{
  "decay_shape": "linear",
  "batch_tokens": 32768,
  "steps": 10123
}
Each number is 500 + 50 x the weight over its row's rms, rounded and kept within 0 to 999. Layers, rows and columns count from 0. Numbers have three digits each. The size before them is the row's rms in percent of the matrix's.

# k: layer 7 attention key, 256x224, rms 0.0421, rows 243-255, columns 168-223
# q: layer 7 attention query, 256x224, rms 0.0428, rows 244-255, columns 168-223
# v: layer 7 attention value, 256x224, rms 0.0374, rows 192-255, columns 168-223
# o: layer 7 attention output (transposed), 256x224, rms 0.0356, rows 192-255, columns 168-223
# gate: layer 7 MLP gate, 576x224, rms 0.0436, rows 0-23, columns 168-223
# up: layer 7 MLP up, 576x224, rms 0.0419, rows 0-23, columns 168-223
# down: layer 7 MLP down (transposed), 576x224, rms 0.0412, rows 0-23, columns 168-223
k243 152:468560510533498458487472480424467537531523490521477489485448411454577545496472469530389602530528489515493409486510554494429638458492471468459580526528498465546524462507
q244 125:514444524493462543506547500550479531482472569468572543491481500532468508427490480549559545416455534541548544408493487404533434487576551516486509484419488454458519397402
k244 126:417448566486490510576492455546505433444491457493499544514459440452471494550487494576485494476481489526469383463512461426503551590476527489500482508500576532557551460471
q245 107:451544480423485469433483469439477486487428369541534518485431500477548497470455484542518523443477502524527443601424533553584585457490508519439590521420574466460547490528
k245 103:475474487561625604470531563517426467478526355509422501480460536473443448470478498535476447575536528465530575538452520537461475491447544552475474575440415503490623503510
q246 113:504459500447551610520492545611550499538409465560507550513494592481508475496509536394437479479549474445456480517492528506541582450484409519465512508502482550508482453522
k246 095:489541611486607493416489510454531498457426536517541468529546534521453591531623418502388468385552511557435580442572424464430404474529451484430524453548568462504485527511
q247 110:464525543555459524517489507553498510571447526512510509474478544504501394452508451436451540443589531528463599513523464439459496499444572476460571559422524524538486495468
k247 094:478483431440513584451576518586515439544519476438463415508516474486546457542504511396601460533489525469507520646380506513475469484528447477530501493461475542543585515473
q248 111:480554458565539472568468527525481450505447504504527522439477452450562501506395534580529547497459465481505559608517544461493485511514542526473496421412576517508430550492
k248 113:550491410441458496570472547480446398549495443411509515558451457456474419500395407512564430585475548417457545594485525556541478543562563549515500439495584510541461476497
q249 118:488478514487599474465583469512406477431492514511500477415541530583453482512554518485574446539554454499446499415618491437503557498479533523524533505604505438384499440562
k249 121:485454604574422542524413535461555494541500614597480529512496509443513437538475490489433508596587492487597493487638427486540476481525469390488520514523463509410454428520
q250 117:516530464518529497509412529401473450527510520513548477547548554472473600496483429503506466472444411519457517471468532532485503406564475505533455522498486557499475591500
k250 107:462562605555441393548538442424476623415465544502546524490512530492458499542575515533446568448495418530496555448476496555419487485504534497561492498533468525510409518502
q251 119:553544530459432396519448535473464554529443479425592552533510548474481365446519543459477456492530491491543635454571535525488421504477475570546565411485567562535535583515
k251 121:511472518486635497552572568503525443465445512470491446511483559562451444511452507416518472362401465584437547462553599533445388452490480474511517515594474511594488606450
q252 127:482474517483496468496523518549486565496568399580472445494476625463448368420469528437525514435520592546454567491390487499497421496480494593533543546513434487432507480472
k252 117:536486525427504507497547560483527491510478505501506446411525467412572532400474505459571477573504573518476452559543462405542428502509587523422463460391537537474488542389
q253 110:524560528487545511463478512521488441445509464481447520483516522487555569533533462606503525486523435509441460550389605499565514535516426490608427622458411514518479486420
k253 107:494573568506447520586498461501509590412568441500515468475542501517400510522548507449514460541529481588493569463605441501458569479515471554475504575595487452490575538409
q254 120:452453538482458576510516426521537523511478474470536454467484506478579474412484474389351486523559464471515568512451399486389445537529577559507455466513473505461574485446
k254 119:518438437410414528487572558619540488564559461527471471573502443464550439432443439437561445477516551496392455603457464535537522496490457467502501501506433508495462435537
q255 116:483459556453543503504582421488513493504523572513440428482540459504526581507522529539483491563473429511544515591623454505486515460477529503519456542563451488453474598532
k255 115:513556533503513415486525431540468485537618530575443577439494562528521483557544509544449558478487539575552504455510462505466493469564470506550515483501418459544492471538
v192 108:526515491501481496523536544563574435466599449519494525491507530441525572538516433509526477454528463416481534493509479552510383391554498593513534478528569506563435491488
o192 114:475525419496520473522458516436525550513470536474521427519569462502617458511559492512439477614497475582457498497462485496546551549574445429504406460475475507514483480496
v193 109:349471399505502479534469576409474454527534441539529434563473494503468559435495572435518457462479507534562530414422592467532513469447461520468556491532473459456586537507
o193 109:537500500504500520536530473516428522512582547449628576462538520502489443559521485484538571504515503440404460515522498509461359431433553552630483434491474479444446523505
v194 105:590448509493430499499528498553529483530563452500497515494507505432535446504603530521592532556585487556467400495563400568503419430516417505515448501510537470526424558553
o194 100:467537531559546445551562465498455503503439489487542439539547522540483487466502402568451475490415457588478520445480540464474592545500513496518474477523496474504552464461
v195 112:484384440530500492379438507613582416520464502427457511580479514597471365510404442465497472522541468543484536569457505511455449524396480488507497478568505560528500523505
o195 104:405554489548491525646505527604422581473579538490484527412582444433532474565478556557511451463466506502547578591496514580519472471629448443454504442523450408506520475545
v196 106:531447444479548559562482468466512475514517478538511519457519450485513608550555428459554518567536493498434487407537484486571459475483404532555458508445569436420572512549
o196 106:418543602547489456532473460498529449550460562454559487541495480539510408480539451509459551386555501577527457427497475518434569587409602498520468493444563494512441476441
v197 107:545497503389494506578417537540539593516469510488524418429527460464545525619481528537460496547550518509451456490531460481576487473546478592433526481471510419505621540446
o197 112:473500388477409416464493524471566386571486527467455592474612529532477468494535546542482469651561477494537507401548493496507445531486499437566627479472492536469431487554
v198 112:466537542468492481437497470505526423492385534489508538473501534502524401533549476443471467434477481515455643479514563449550466595475473528550546579394539465449428330509
o198 137:546425511633594575458511407455496511472483529517502474505501611592534590518498510506551509547506490438454507554530448467488497484530490454454461480536542471524496481500
v199 089:450521517397452508430469512503545481510466562470524471495541477479556404505525470453622587481539479531438571549524616512547429551513459519539538509410554551461493463510
o199 099:462479476668526559562532474414501499450454521520566503503534577599484493480518453486571496554398540585481590549500439425483522534552487408540526515503533466519517548471
v200 106:509667490544538497440469473553436532522507546526459517522474555498511547521527509463489552540463580453520624503485457542493432440537466514444528512562468512512489579452
o200 106:508572585559565441502482447548537479428524519516506514484480465453557554460425565516539503496495452648563571553634504502646502431415522525510440481520467517566517448482
v201 100:500542469454479486538483527518570553550486524472531447499506537480500538478450573489485453480481552571400453484426510430459545408414530429424483429614470480479542521561
o201 095:593510466510486463525521508440443460547583498453487527456479522476528475552557566529640473515482447552626500512551459467516508546504494580446532559578487559528443487442
v202 109:499532480645501418527565474512482473468426440481509545516543490542517470488567393561619523474482515515559492508555617491502457503384466429482511500533548541428444522464
o202 113:488465524495438536447554542398489518470554495457504496558582479514474572385532473575546472446500445511567527511513455513518580508526436484410478470415473422493504514479
v203 116:476428561529469535470472479455554541516473468530504495429502516479523571412481431516524433536557475486549429559522445553459499469501535474470479519487465531492610468526
o203 115:445445416381591547488493556424499436405446465475439475528454579564514507485540377563484456451483463455488329452428486438463521527462556492465582543631485491527491563518
v204 104:434409474416525533546479567500503463508571467466477538493524452553441481502470517508493450558538509453562303467512490516536492472593506495412473483565509464436453438475
o204 106:593550459452445458538508525575495525471549446451577575506479551520555449460580485518545516436504455504482476471434486535449470524471461552541471422505453482566509572485
v205 113:585518542435441515512483421504488549544501491493507544479526481439588572508505583533507540538530481519506385547519526445534453512520511589451461484417516471475452606515
o205 115:478544489522505466490417493496515450537463453468517545519558641531536435461528501544448454504445429570541494473522410464518483538389538446545534391468558504519504432507
v206 108:486525447482431475551517500533565449469493506485446502563514464404479494489494505479539527476467491527507530475516517502482531521511500563575490434426554468533483504467
o206 111:435552437466499492517522545536538511515520561505503443577579466450390491538483554518478507585513451520459480430538571516509525433444513371446507591486549573459427466490
v207 101:558525414608462511497565554552513549516535488511454421481501497488483604535446436546473516473456507390459525495418421559485519419544542502544473461515481559590451477547
o207 108:358532416358515384480496548537511528508554487459495411563545345433517442569484534463509464527445501512456426508473526524516470549500532470548544538512459549516520516585
v208 105:526419498582528465414523617501552519516615499420573481448500454514541465519484484519521485531527480542458494488510493524448493560617431578524508465512484454529535525516
o208 100:446567545522588452517580444544515506420523435568502481585501562470581536508527475516553456414529440508487460559468504499486422460499491490515444498550557441526522599520
v209 110:539440516571558466508542560497482423500460440473560505533492538482529438482491434530406427408476490420505608552433490540515461445399440590488492423591472511543479468461
o209 121:575422539507482481394538479432440509516477502563497489485516485562603532446533496538481469520558454405386466541511546490524452478508492549494450557517506460480524442563
v210 100:503443522548567536488509485593495512552418517476490515409516425429521508535516503445618457423502469404500482519491460548587527467525470523506471498565493472513503588519
o210 100:465499517512507454502434474393515440513458519472513519534524536525656512484495463496557441483529469574445366544496475416428455521479495478594549438539487467504475490498
v211 106:480556526420429496558450501519506504517497569506409436487508491452500441592500447474440494467515511567446494420410417439456536607470507542397470481419513404492542465465
o211 114:548577431524571505533533511504566448505573520467460522508565482562513543530474617571583519607441592422516532580548492511523432472536595488532497544509600540490457588528
v212 107:490432419558573504496522484460410558547456517447446497485492502512506544547452457464516450510452513508457502458548397415504500469495519412566509454396528427510410502496
o212 106:519481563520413524500579479496510432481558517415649488521509447466414523494470571515517563526511620561514506550453541435422454497434464564535513474486491492512541455513
v213 096:564514565543483466426493518507612512554374663465496555415495496512429519528510609421469513568456519536390545506462434490466497458638587456503460452465432519534493503520
o213 109:473553430527455490527483388541564500491506476462463554446484513405554470461509559535553440537466501607529487547540506537545436505469507569409575507517590499565498525481
v214 102:441586530471492491416497486565419491489589528485421401496482497485498621475544572627518528611445564487547511453504430446429518546509575449505516494420494545530502558442
o214 102:507534414456480572568481520483537509503414574520494473463413463423444486441489635372548548531565542465554538488575505521468429477532454481582585455519528581550462485486
v215 112:634490551458434521424463457470525486526487447484526524532520437489492414573534494466412535574580486469438424442544548490506467479538435589530491505508555431581391577501
o215 108:511498544577411428520486495499497510512422483455553543461403608533512427448587443614352450576473483607533550494462480558541496544495517486490459527492503457458562369567
v216 105:510518512450473554515472505517505486588571540557471521470510513537512447506506599552484500527460541491583547449550507478474539533634533432525492601496509488547522594487
o216 117:494481534503481343603485543519479495494550485445473478517553416433433473552374503484470486557572513546461554436489580466534373464481446352548539505503552476458504524587
v217 110:520487520424521473450465458502520390475472543489499559499481529529394445460470561427581561589484529523473597497564438424478396585559501474487515523468446521475512542581
o217 125:519526511492510542578485471558499562517551530441458491530525537460463477482504536505512453369496516610542527540545513609576499532441499526464509395465547486483491401486
v218 110:518461556595573515508479529475433487529559537415478612490504530565467533493510555515467464550482509522586445459599449477434489451569554499485493495574510503547504592551
o218 119:577479511434520480542544424516530499541495507462507450546534546445504479472449558558438559431510529579515523452528600525472466459444410573423442477455486471507578457462
v219 102:465479563469470470443525503491494513490547507500424507375511526569503451508557627536462475527479545491522536488607624462487446461565580470583550496499508579574529591416
o219 118:512446461446511443498566475472484423524478513491429504475491465446509553484406430463511551537553592500526604491580441459466469470511424420597502472495519468497452533503
v220 106:589540511464466525536476507490456523493408508504506536506476579503517425495477517453516445574475502526523520462429439462536478462552540475408447446529470510410526487540
o220 104:539500479521493425497484444471485525491538382560546517563489462552473467448461534584531484461500484474542490554518512521518478532464490572574491417482458587577553493435
v221 100:538467510588531467551464452535405437476570465520451541532491494531439450478477523526530479523437492434612452507520449454475390437493515546457486510470568488507460521495
o221 107:546498468380411441495508557449463539521501494510581396485444476530523476474515443558347529465474511596510544387488488442503486512538471446622515468472444532514521377523
v222 108:514504502567496477486470516474513629511398471485511437480507494424502433600477443478482504489586491521477515494544536464566636538510487534520503455579485443523540488486
o222 114:506506516520491523413555521492519443544515581515506683420423479482510517498524447567536409641438565406545541492443631517469503473569445462466497572485500496506566602477
v223 105:455368490397541510459518502414588510494531521526490464479523488510495517581567529421560471497519537574445470594465534539478485423426418505484446466517523527479548443489
o223 105:522461473590487519575580553495411417544502512527536567511521495562506376445468468492555523483550510558528432440514476442499535475536568518519530448477520510550463526492
v224 108:553505514524431475456527470503534492468410517397566498494493567473538584566483501594518521370463488430460559526591568531579520535569513509564550440557511498509453501569
o224 115:487414419605474478495526476463531458546472370501497406498559496437565505450474532526472468498466475422493547451491507472591513470436502425441429506388527492508459480519
v225 108:527404449542510584546504446489525464513454462485539539529487552437498516485338537477448501544526436544506495443492514500505509429455462583482468435494434522444484526530
o225 095:522565501593372516563518448476466519536565459379469508489571589492506483466476439620439485562466488528586513569563489553429495493436534497519402493525425464410543590484
v226 110:478515512634506498497524504430502587506501440506548582486482480585549563486524548549570480421499526502491536537430575501538411459489422491567496471516466512626547527529
o226 103:504569519449535475477514487492485519468507513405430491477538600518476553567526462498453552366428441553421443534538482484490590447502414567479461569536423491460530479459
v227 114:496476545530462525609506485503454407491501465457521467470500418541483514541405496467594517507363561491582453540511452451435532631567633487446477458390476522482545538478
o227 111:465567462353496551473509472468544550483551534453513477521576508485487558502507473558499503467571625523509514539428516461489459480440528479413527471382543523473494567499
v228 107:475479484463438513427489562522510595486514475503517488512483544519446520531537542567601518531483489544563513537530453564421579445534582485532487492479461574509471502551
o228 120:488545356484605530571509452490492437469519398435516340572507411453544447497423510415440474403465470475564481463496550485505445476514572412454584485523582487480495486491
v229 104:475493514505511529427437508457500518509535512528459567467484624565553383444450479420486424490447543550529515649515507470494459533620565365478531488511481554502536526465
o229 103:482570491450592489517473489479507487455552459471578420543446526481542538456493444578553538464470529495547504508487528443491517498493487546457517494569477522520531506443
v230 103:510411578532500462591451435420463504449488485423548593491501523510563550481434537532477411470509513520546453526558601483529395555442518514433531393464496514506581445481
o230 097:539427555508449479435523498397451519532488579586462483558564521554439552440487479546431551509441508426472489545600460498557506470515370505530479573447449494523473505466
v231 101:476534402445469558496538451504472475505469506615541457498496460570519529551479502521577573499543455462517588409419571511474453459372449494480504519504475504402446419556
o231 108:340414528544494556511449507520395543427560512400516488527487520530480466468465526482504426465503447490514506558503442553485450543489542480604456418423478506457454509519
v232 107:534504573487506399492521464531562548471474532443459478528520482473504455556491440532479478392631486531454475547596488497599427478520473616504501452516510464502537472464
o232 107:585521475550551480415582541528526416421461423594510524431554627508579547526500515501471505546387437448451522450462451527539495498539425481564563527509466455531558410594
v233 109:547476517357588534516424568566445418566574551527465404457527485574494581443568497530481450532473566516454494493502468443402558483459465484441478505529448464564515597503
o233 115:567478478526406444520563479459519537503483563560452581489466496510411517498476539498511430562582569518568487473567511552466501508499545503573595478490525496496439517509
v234 116:503598549544534463462462520530505487498563548469439493479501530484474435515502556609459483563369482512487496534440481499448492490507548422497466493382487522564360494430
o234 117:554604532429481443527560448516512534569529496491512464573543472495446572484402614403426553635469556524483547487516539521550432491512463552501476552516521501518487415549
v235 097:458486517552394464379464445467526494471462498502525541507528517544471512530514456462517531443508428532534503502616581573582521551609585437552547473521510627498517519556
o235 104:455412392484612586544480517464464555520437391471516458547432581421560436428509497530495533499460524443479522427453523416482525435472463435401578525467506434541513450496
v236 104:507462499611527530561568491506565488483585507468482514549533522517481439585370527514469405504522452495557504468569565495527503446535550486508517493637492495508419484507
o236 108:399392549461489494544487541496535467475592424472479378488486481409523483510470426526418498535456486427488468407469540455517396523476462466554460476452506468438550457512
v237 109:488496445523487441420510441576547447482511600557491435547515519425488447493514463435369424526450434503461487462460473529482526516492517542551567567576543471551321502506
o237 115:447405565625542518567347515452486641508551408458472491466401471513544499498524494525490472587498505544524542496519505485494444465558456475514508552540544494493476458494
v238 108:499591465526489579431497529511483481545499457567500393527491522538547533444513451415554582451450500467553504413538490463532527479521483394459466491482462473540512503583
o238 101:602495524480582545430517463479481497493564507464476537496428541527438532452485508613540480565534582520507544478475594462458510494516495524451504477572481572459552570573
v239 105:507564508502522528577528454389379503534489523454409382538501470509530504554506540507543519534474501552415501433481492460444565530464486440477510578489492497489511497506
o239 105:419464541506508533534445490454552458453576506500528535476437424461446499547448520458506587505436530439591580532530495482473451530508481491635585452501530492508505556428
v240 097:502478408479582454504537493527529463501434540532567536505451524474501564514517449537455420475509468503406583501512446508497482529420474517460508479459449544445504505449
o240 116:456465515516532506415501457530461506503501527522473519510481513490443500569526562439533481410583481509449374548567538633456452516524535520470511551522485471495463410498
v241 105:499398542543501471504461502487528458424573490397486491462524516526473441586544479406438386518448479565474486536483435445512506548526430512563505413456538494460567533551
o241 104:502493536503467457551548478427468537602521485549536442611475504479564460493480528588498558476467575482489528511466559435531481517548563510376466469525546498507450424554
v242 106:525489491489452487443543460503483516508453473465532517529500444508457439513545531511520558545494467463435499553485547534494560533554520440555488502517499537443430536472
o242 118:450446517495511480532514522587446565516438447513431524487450442409437491479452510379541443443488551481507469432450522541473583527467573456497526534442588514496528480512
v243 111:522524512510577510415502535479517504504507505500504488493479521561441557409570527432484467555509519471445573499486422492419490408527501421482464514497474496526459611511
o243 133:519460550451467460498499554496435557534523472462475524448474381427497438469458602428534491391553586522454453467518567595523465515504553566467555474525537512541487415522
v244 107:506540457548505509420516539431576525522557471498450480462490515497503504620463454404501543467472572540417516556511529527515576343538579542551452446607443492499558590527
o244 107:527510516467533538461534495489478496559568501449519566430472471404608505546437408535583426487522476467524546525493524551541486534544572499504515477427528471587507500511
v245 112:506636463488492461491471528432472541489530490558439587572496587426434520448487676411420468447496500480508507409430460469495504474466526497489502501503468515465497564430
o245 112:543488567411515551519526517476449459530537530500443554390477501464477532522517516625503586614479489460478550613604519611587432492510507527523441508560450486475489453483
v246 100:525444447521522531580558446574525466573438517498495549550472468549486545543429464504454471540522448466537512516476430489469459483514565447449512471565455587502434523530
o246 112:387471506366442469461414507484427532464607432453528425477478441430535384487525457534475476517547435535510450529423550499479391544516498523508520538485532473455552512538
v247 099:410508457460593418517528489471527486494471556537520466536476517374494509561442483408495453405423491565454501527431505446576452512417408461484537529507480493503486423450
o247 103:639468539549516587490516542518471540495575437588516494454412542553536541484590452557587554486545369409405434552545426533501486502505558630532482503559460457484480434487
v248 111:423479456454502471508500576462456437467581415395445513504517482450521514453417449531513516476383546461478481518449520589468466574500507512541464423436496469460482396447
o248 111:624582438503491525477515519550488524542504553578482586569470534450411566469436561416578535535552455408475503540456429519566557494537494559540434518471401530593446560503
v249 110:450565505513438478558479450373479523491373495630460421507468399393438555592452468497597582544474533493517415506485513445462552479540596454476489438482416594526556520468
o249 113:469564415355481635468451519461544500454502561423444585495480606478548481499533387583506460577479546494535505621492468570444457578503589525479593471383489510477550533486
v250 113:498449504496429451547530509523584421479478596495521563461543556488533469607620521348432499507446496554533481389430481503524441499447435555485471527552505410491505572540
o250 107:476508540576475526431497465497538483515558501527430526538464520547466413491462526548415474601542419590476629451541518496522382487502565558523513436498560571485489493556
v251 101:506478534569513487482482573483444616527625420431465429572507445460531533486520453540493502538511566538540407543481542556439558464517537496559458539503511411521451454503
o251 110:534536510445555431521520525526492461449496500501589504495511490485425567484515494376571480507471528501554513405361522435430585503506489510537462538538448547525516467535
v252 106:464590496542528555457486476511422518485486421534539494561523479444484455530520462524493620449517476362603436373485472465529425488487549526533482518411538478438446455464
o252 098:422390459401485537449532513510526549435403596503516476531477511530530540453431475589432509522389404506558488446520449538516545536451522492521533417482423514535515508564
v253 101:522424558554521512528446501565496502501378594487557518526472554451471456471564581481462430525492516469435603506432473384521518554553456433515537431471498490504545518513
o253 102:509397521507579484500511482489499447502517503547441548409469556482533570474471494558464436498567539494530489552536542502472420423477437557483570592558585492489522485502
v254 104:506512472601505535527480454485514445481520427517493512465510482484546560410562468628496501487453497497565479515576619591465543575417531523562482554419493560447465380536
o254 112:477488501440515479459497547524457538495458533541535412573436499449445537499445462429497516474493496371530531545451479550462513493452474427436398536465501480526430651482
v255 100:508534511407502543551495447543419465499461488507491505516508436592473464496549469495543548525474463529507501400568529460526474559493489434528542629440528547456463509582
o255 113:476446520545532553556462483526491538454479537457544427573457584526421466501516507428499498409514490550606533520503432464423484541463510491554532383478484439475464465457
gate0 109:552498553569480469522555494401515447533487599510509488574458516481577568508492500483488510493525560490533546496425477499477508539533519514538446427589536538508455568451
up0 105:480522470562498532452470400538604475496589554433482459464557533498477461572555583445521552429430418466513503585425491541446524515454532492603580488530384502511455538413
down0 106:476541395441536501534471421508474479499472516417373505554574421492471554540547552455455519502616544529469578525542507522531500530584508532513566505492514540466506528464
gate1 102:469531529495450396553416483494430438525513483563553555526461496442441422549455456400416423494493626531427385454499519497397454514479509451557487508519510531520439605508
up1 103:554474499456417576512457493494492562466448451508457581531514515543496545491435514643550459456487502398531492477504537506525570446584423511521506541562520544540526513486
down1 102:512445503551436459491442499575560486490515530518529539427624401518520502477525537435515474648570588464493486470507455502466495560428496486549525483449591471436441529464
gate2 099:478495534530513562459418483520466477557427569519442520469543577555512529425568569631494547502506522602484418457480482553500523459428492483486562472462553495526559494494
up2 098:503536511490514601496507468572589542468480520501501534476471470517436460477528596515555486452424495541556524483519545568494456555453517525491550454467491444505449450475
down2 101:457506499468514594429450528488464513517479484494581591473478522562473432454493544558479479506462532584503501514449584413536509414561528587406492473460415472497455569529
gate3 100:594515562554528435541545558583470500542550570520422500447460469578460409418490453514614475358541555549443589512527399603482506434509487522504565434424494614492539508479
up3 097:555488464443441453538535539502493583520546521492340554505561527583475533589533453504410442502430483488501542535556549459500496517477569421480615438482478390492468519484
down3 099:492473550432518530443521456439429500447511392615534518540511512563528525539419410492499461526591507460481479494450420607448536493538472576432452519551480556514435469531
gate4 100:501493510550458465482411445449508454450501517562546480578437433441588500509469418528525485516504531452520470421593503513446558465514473476582505430436543506582457476557
up4 102:442573451519525451587532548389582525441471605554438498510552516503509505439542498516518472491507516455511459525516534614497538441561539458491448482517609503541506555549
down4 101:379450448465564494595444477495436452487587521402503454482572548443496520554532480475460499449557565616529554563447463531513416548549470518526537400529450492458570488527
gate5 102:511518465564411494472565539509512512529439435470502464542507485501482470471517574474512485444525554503494509531477539531494567526533434491443467631499502584538526569460
up5 105:525512474552499474486453499477444451551378492521531519621484471576489453492483509427546462517590628481481540430602536476527490480593461575483529527536445492524503503415
down5 100:455539343577431515489537439487487502506428463531537531612542482564532486508419454482515485430526552516500499439568491542559473490561428486475493465527443486527503462429
gate6 101:449487567547598588394499531481551524502535442438532416500413532488536451564498475472619405546505486540507501457503521480437555536451553482630524483606488418463508570443
up6 101:519422508509516481544500532561546439430446406476575420507511466453542533435508478433511490541491531442468459468499495464480449430458567493567531462493472537520416512466
down6 102:528565510441456539475505482533546494516562453503408426492484438486448522468473513573491524538449607550512569555383525478611489452441562484496514487566438614554508504535
gate7 109:521434579464521454515436483427421532619418573472502593430459514553506379514542470544485506442509389435568635509494419551519572542461436456487531507476523517542464433478
up7 106:464498501468479534405513494472544553402562499438424484541493481496405553381610548449552471476444443490526468490479571512578500488530479458517473440434461527563529466513
down7 106:551550532474507506373616515564470549537425465398561376595553426460497524439516487470414491525415520446518495441536534475493480519502427598443561489522520485436533564434
gate8 107:505458527630401471437505560593524535487588413544482527522448570412531505493450562466507421410374539558415507501560574497516553515453568513456464475497591521461536508452
up8 104:479473515488491477511494503479459506425499468529564494420490524480553459491480580448504613490518431571553465497458488426489498509469482520459549459447423497546490435574
down8 105:451548421597628606454402468527499500518550453542450507510462449453525573464481494414526477412482410446476505483575475475543509621496534532479519601503436429516494522468
gate9 094:464550489539377489495545491528529381409451539485413533426462520596552525561449541461522438521515428552530487528547553554526492538537530456570533506442443464469466563433
up9 096:563627477495488497498441598519536545527447468462484462533469481455508419486515552517462455420435508413541514435439443413528537491525488605481497494412470462631483418530
down9 096:453449542562541483491473460529505509530498516546587562487516545433446550488374514546497511517466501582504458444470469441448542537431545456522508566541493516497526581496
gate10 107:586561490510546538464423505534524486506416540542550550524428493475499544571423498578525487411450570567490468448517427470561477473603569482569479530431543503504525459490
up10 101:389542517460527530521512436440548508457485462488464463480480439516462496456494547474529532539550532491505476456619426475447463570424543496471470486565578508433447490535
down10 102:497538449522530444541476513504465464558475517426509532536506534616511419575517468515541563521501483411590378458527503573509426496496513611458484442584485533542551442576
gate11 099:491535560536555499528557454519457556507459567500492481540473556523474502473460559524604464417475434514597472449594484447462465455469543525530557542469485504604555484507
up11 101:438441515524526539562485533488490438537538534538548565466464409456556427551522458477441520503482529577566494458488545530473415454536363476476462499577522520445562553463
down11 102:481492498468562494537478479487490442540412527501567517487391435531516432502401480372548442441474392431588483457561542512476425493443579510494562543443579499583564501464
gate12 104:471513504579494458403481417530472543507535510498465583488401574505556525587501450551495512519445517477510502521508502529539474521522490501421536567468637566454373473484
up12 105:460544450450489468471558577583490584526500516413438422473504492436491462553503568467489481477421510490554557428551607566561466513591478490472467528571503555530562502454
down12 102:513553494489532433593550507586557492504515468513391558478400489467466404469475521559459499555512477541450594486507498465501529543472432365585491579512566486569580463438
gate13 100:565574525495577590518587445436495488499481532492554557380391473470455464496482554477583474487583572532562539559528576533545445536431551537485602503573452556467413587505
up13 099:521480542498498441481568477578455505555538537442512380349417437435441511486516494473505488460513543517530535469415512453512468561424516538444610462529566437475491514555
down13 096:521465424366532536520512585575511418507498442505472420497573495515481472487562448434529449501421532523545426465442574474507519507541392545474494491561469433589467526463
gate14 103:536478487590561576474435487550515451542503459497506470555488556501472566552613435533478571416525529547543501558525462451462501534563480458535491548490505473547464503467
up14 101:486451476466392483545469450433466498504439469532472501524512572517531558518537493550542534481541492480505412505552477449464500514568497489528543478497487450489490564494
down14 101:471565485341456430464517563541505524561514502415522544463452396435618434460527623514471495533484489454503511563487459529458577526486505506503524490562426599513459492511
gate15 104:530576506495515500486501518411486440588476581450416470551476425486524487536522535610490470485461484592489450474489590472538488458440489501568565448508504439545541509439
up15 099:534506577559477435419480527493512424541572425597481574474472492434459463475511434556456520494454518614425516494578528557553446471415492534523526503449512556430461512514
down15 100:472474469545503470524451488591473482487494555505478512493469493494510495531486518465500488570506444509514470548451398479506461504560552516456442499399567514579581527428
gate16 101:427508507474444402474513506469450456496478470549552504486493464582512488526444505483525500585548487509500488528499463385394417567523540542607502536491522533508527613498
up16 092:481480545519533533488492467592516511498506504451527508433612487572454436391579561457449531577552512427553572571436492439454540465504447508635531542498431507465481479603
down16 096:490408534500527500494553462464509516501449421447444468497428516399468460449512453436571564466474609431538539486450486474514486538494498504392469437550554459604572457537
gate17 099:436457485454414550512478454495456552362426436548543477548532474493538423543542516480495555553498491495448546580496452507528502569531485544513487492435516621492426475538
up17 098:518536504449457455478521516586531541550485464590435490482501522570561520449445561514449339437487541476510503581522504489457474513471428463485490395423496504514498342534
down17 098:489481515433510432521488560528488504507432501427474476574510437389441543572500595545518557588399420470515484486424467529528447486447546429502515429573574513462449433530
gate18 101:557504513561451470466518586449445547472506473385475558453480523620420471527528502457548597468390443542467445503541529482488547495366534425442532473484474459374439502469
up18 102:435434441558494497447521519444506470585546407410500570453565540330543505521498555433560526558489553462448495520534538433492505609503483454521493526565515536452456462390
down18 103:479558561409492534583527489503546415524488464500492542502444552488502475423465535493455493563544468494540482598464487481483432456469536502429452487501529487542545493462
gate19 095:482661553449494527509474474495519462549532532498484466552486462428522461424405624483442626506454544623601541442512511505461500467516549540466556543590574464475465499592
up19 097:479612480490513427396517657549536495570557395523532425503510476390504441556447443466432437535596509499431433443500621477510483470490416479475438540442420485479510442539
down19 096:432480418539523541466511544436485529456439536544488494533478532504510491489443386480563448461545457506529478564458494498436538510571552520514509528469474408466514465496
gate20 100:451392499475568444537440528448439519524524458523573430547483550475553457533531498486485534419401457505461516460562490508475469545452461517613507478508446439507466425497
up20 101:474516486456530496506473500478569457505408520530439503522614477495633512452551549498617528479467529530518502512498472577448526440521463558540466510462514431422430451516
down20 101:551440501527458497494473535445491427564446401473433571513442552518537441460470492493531481508464446472538605377459493469503470522537537422467551401494549506630517496562
gate21 101:457471532545400492504525501554435464552526424591535553555456422494540492459526569468454505505502587585457456545484533528529450500458538495405676461511480602457537536467
up21 099:487412556621551548507469438451518572477494555475505445603539552429509544483605514493466527544428498560488492428551512452409509603522537424571510465527447509441500430546
down21 100:545553470549477513563543471429524491590519396520512513528521530515386537443522519536464471485392568613498472481467523501506457443460485496426499493512519532503477456490
gate22 097:505429516595477462516477538534399531486531458535548492504469478557477519487509498504552501536563462558503400541593430534432455496483541622540466497508475500584515456540
up22 102:484523476541416512487524551503478593533550490542552448432520589465546542569379402544505464433470524508462526455486461497471527561471516466396468530543542530554641471399
down22 099:473414542426463526566485487475598528469456445488527457535444649470488544423590537575537469495520526501421549524479556538556532589542468470506510465514625462564503584540
gate23 105:451423529577473442541445511503484498446441522542517484454430455536485392455492535457501525539606505490552469481460448576510473403500500532516500584584513425535522480503
up23 106:521483537478465500441460511477579523432511423507489587496518477545372595577494535484473556427476449483485461517471561551496484463549495432556511438468427504500522502461
down23 102:479573572523543545555513496495467538471463449475518523475435491588424448524467669469544402416499483427465458464495533434538484495446512452586464415463441462482498479510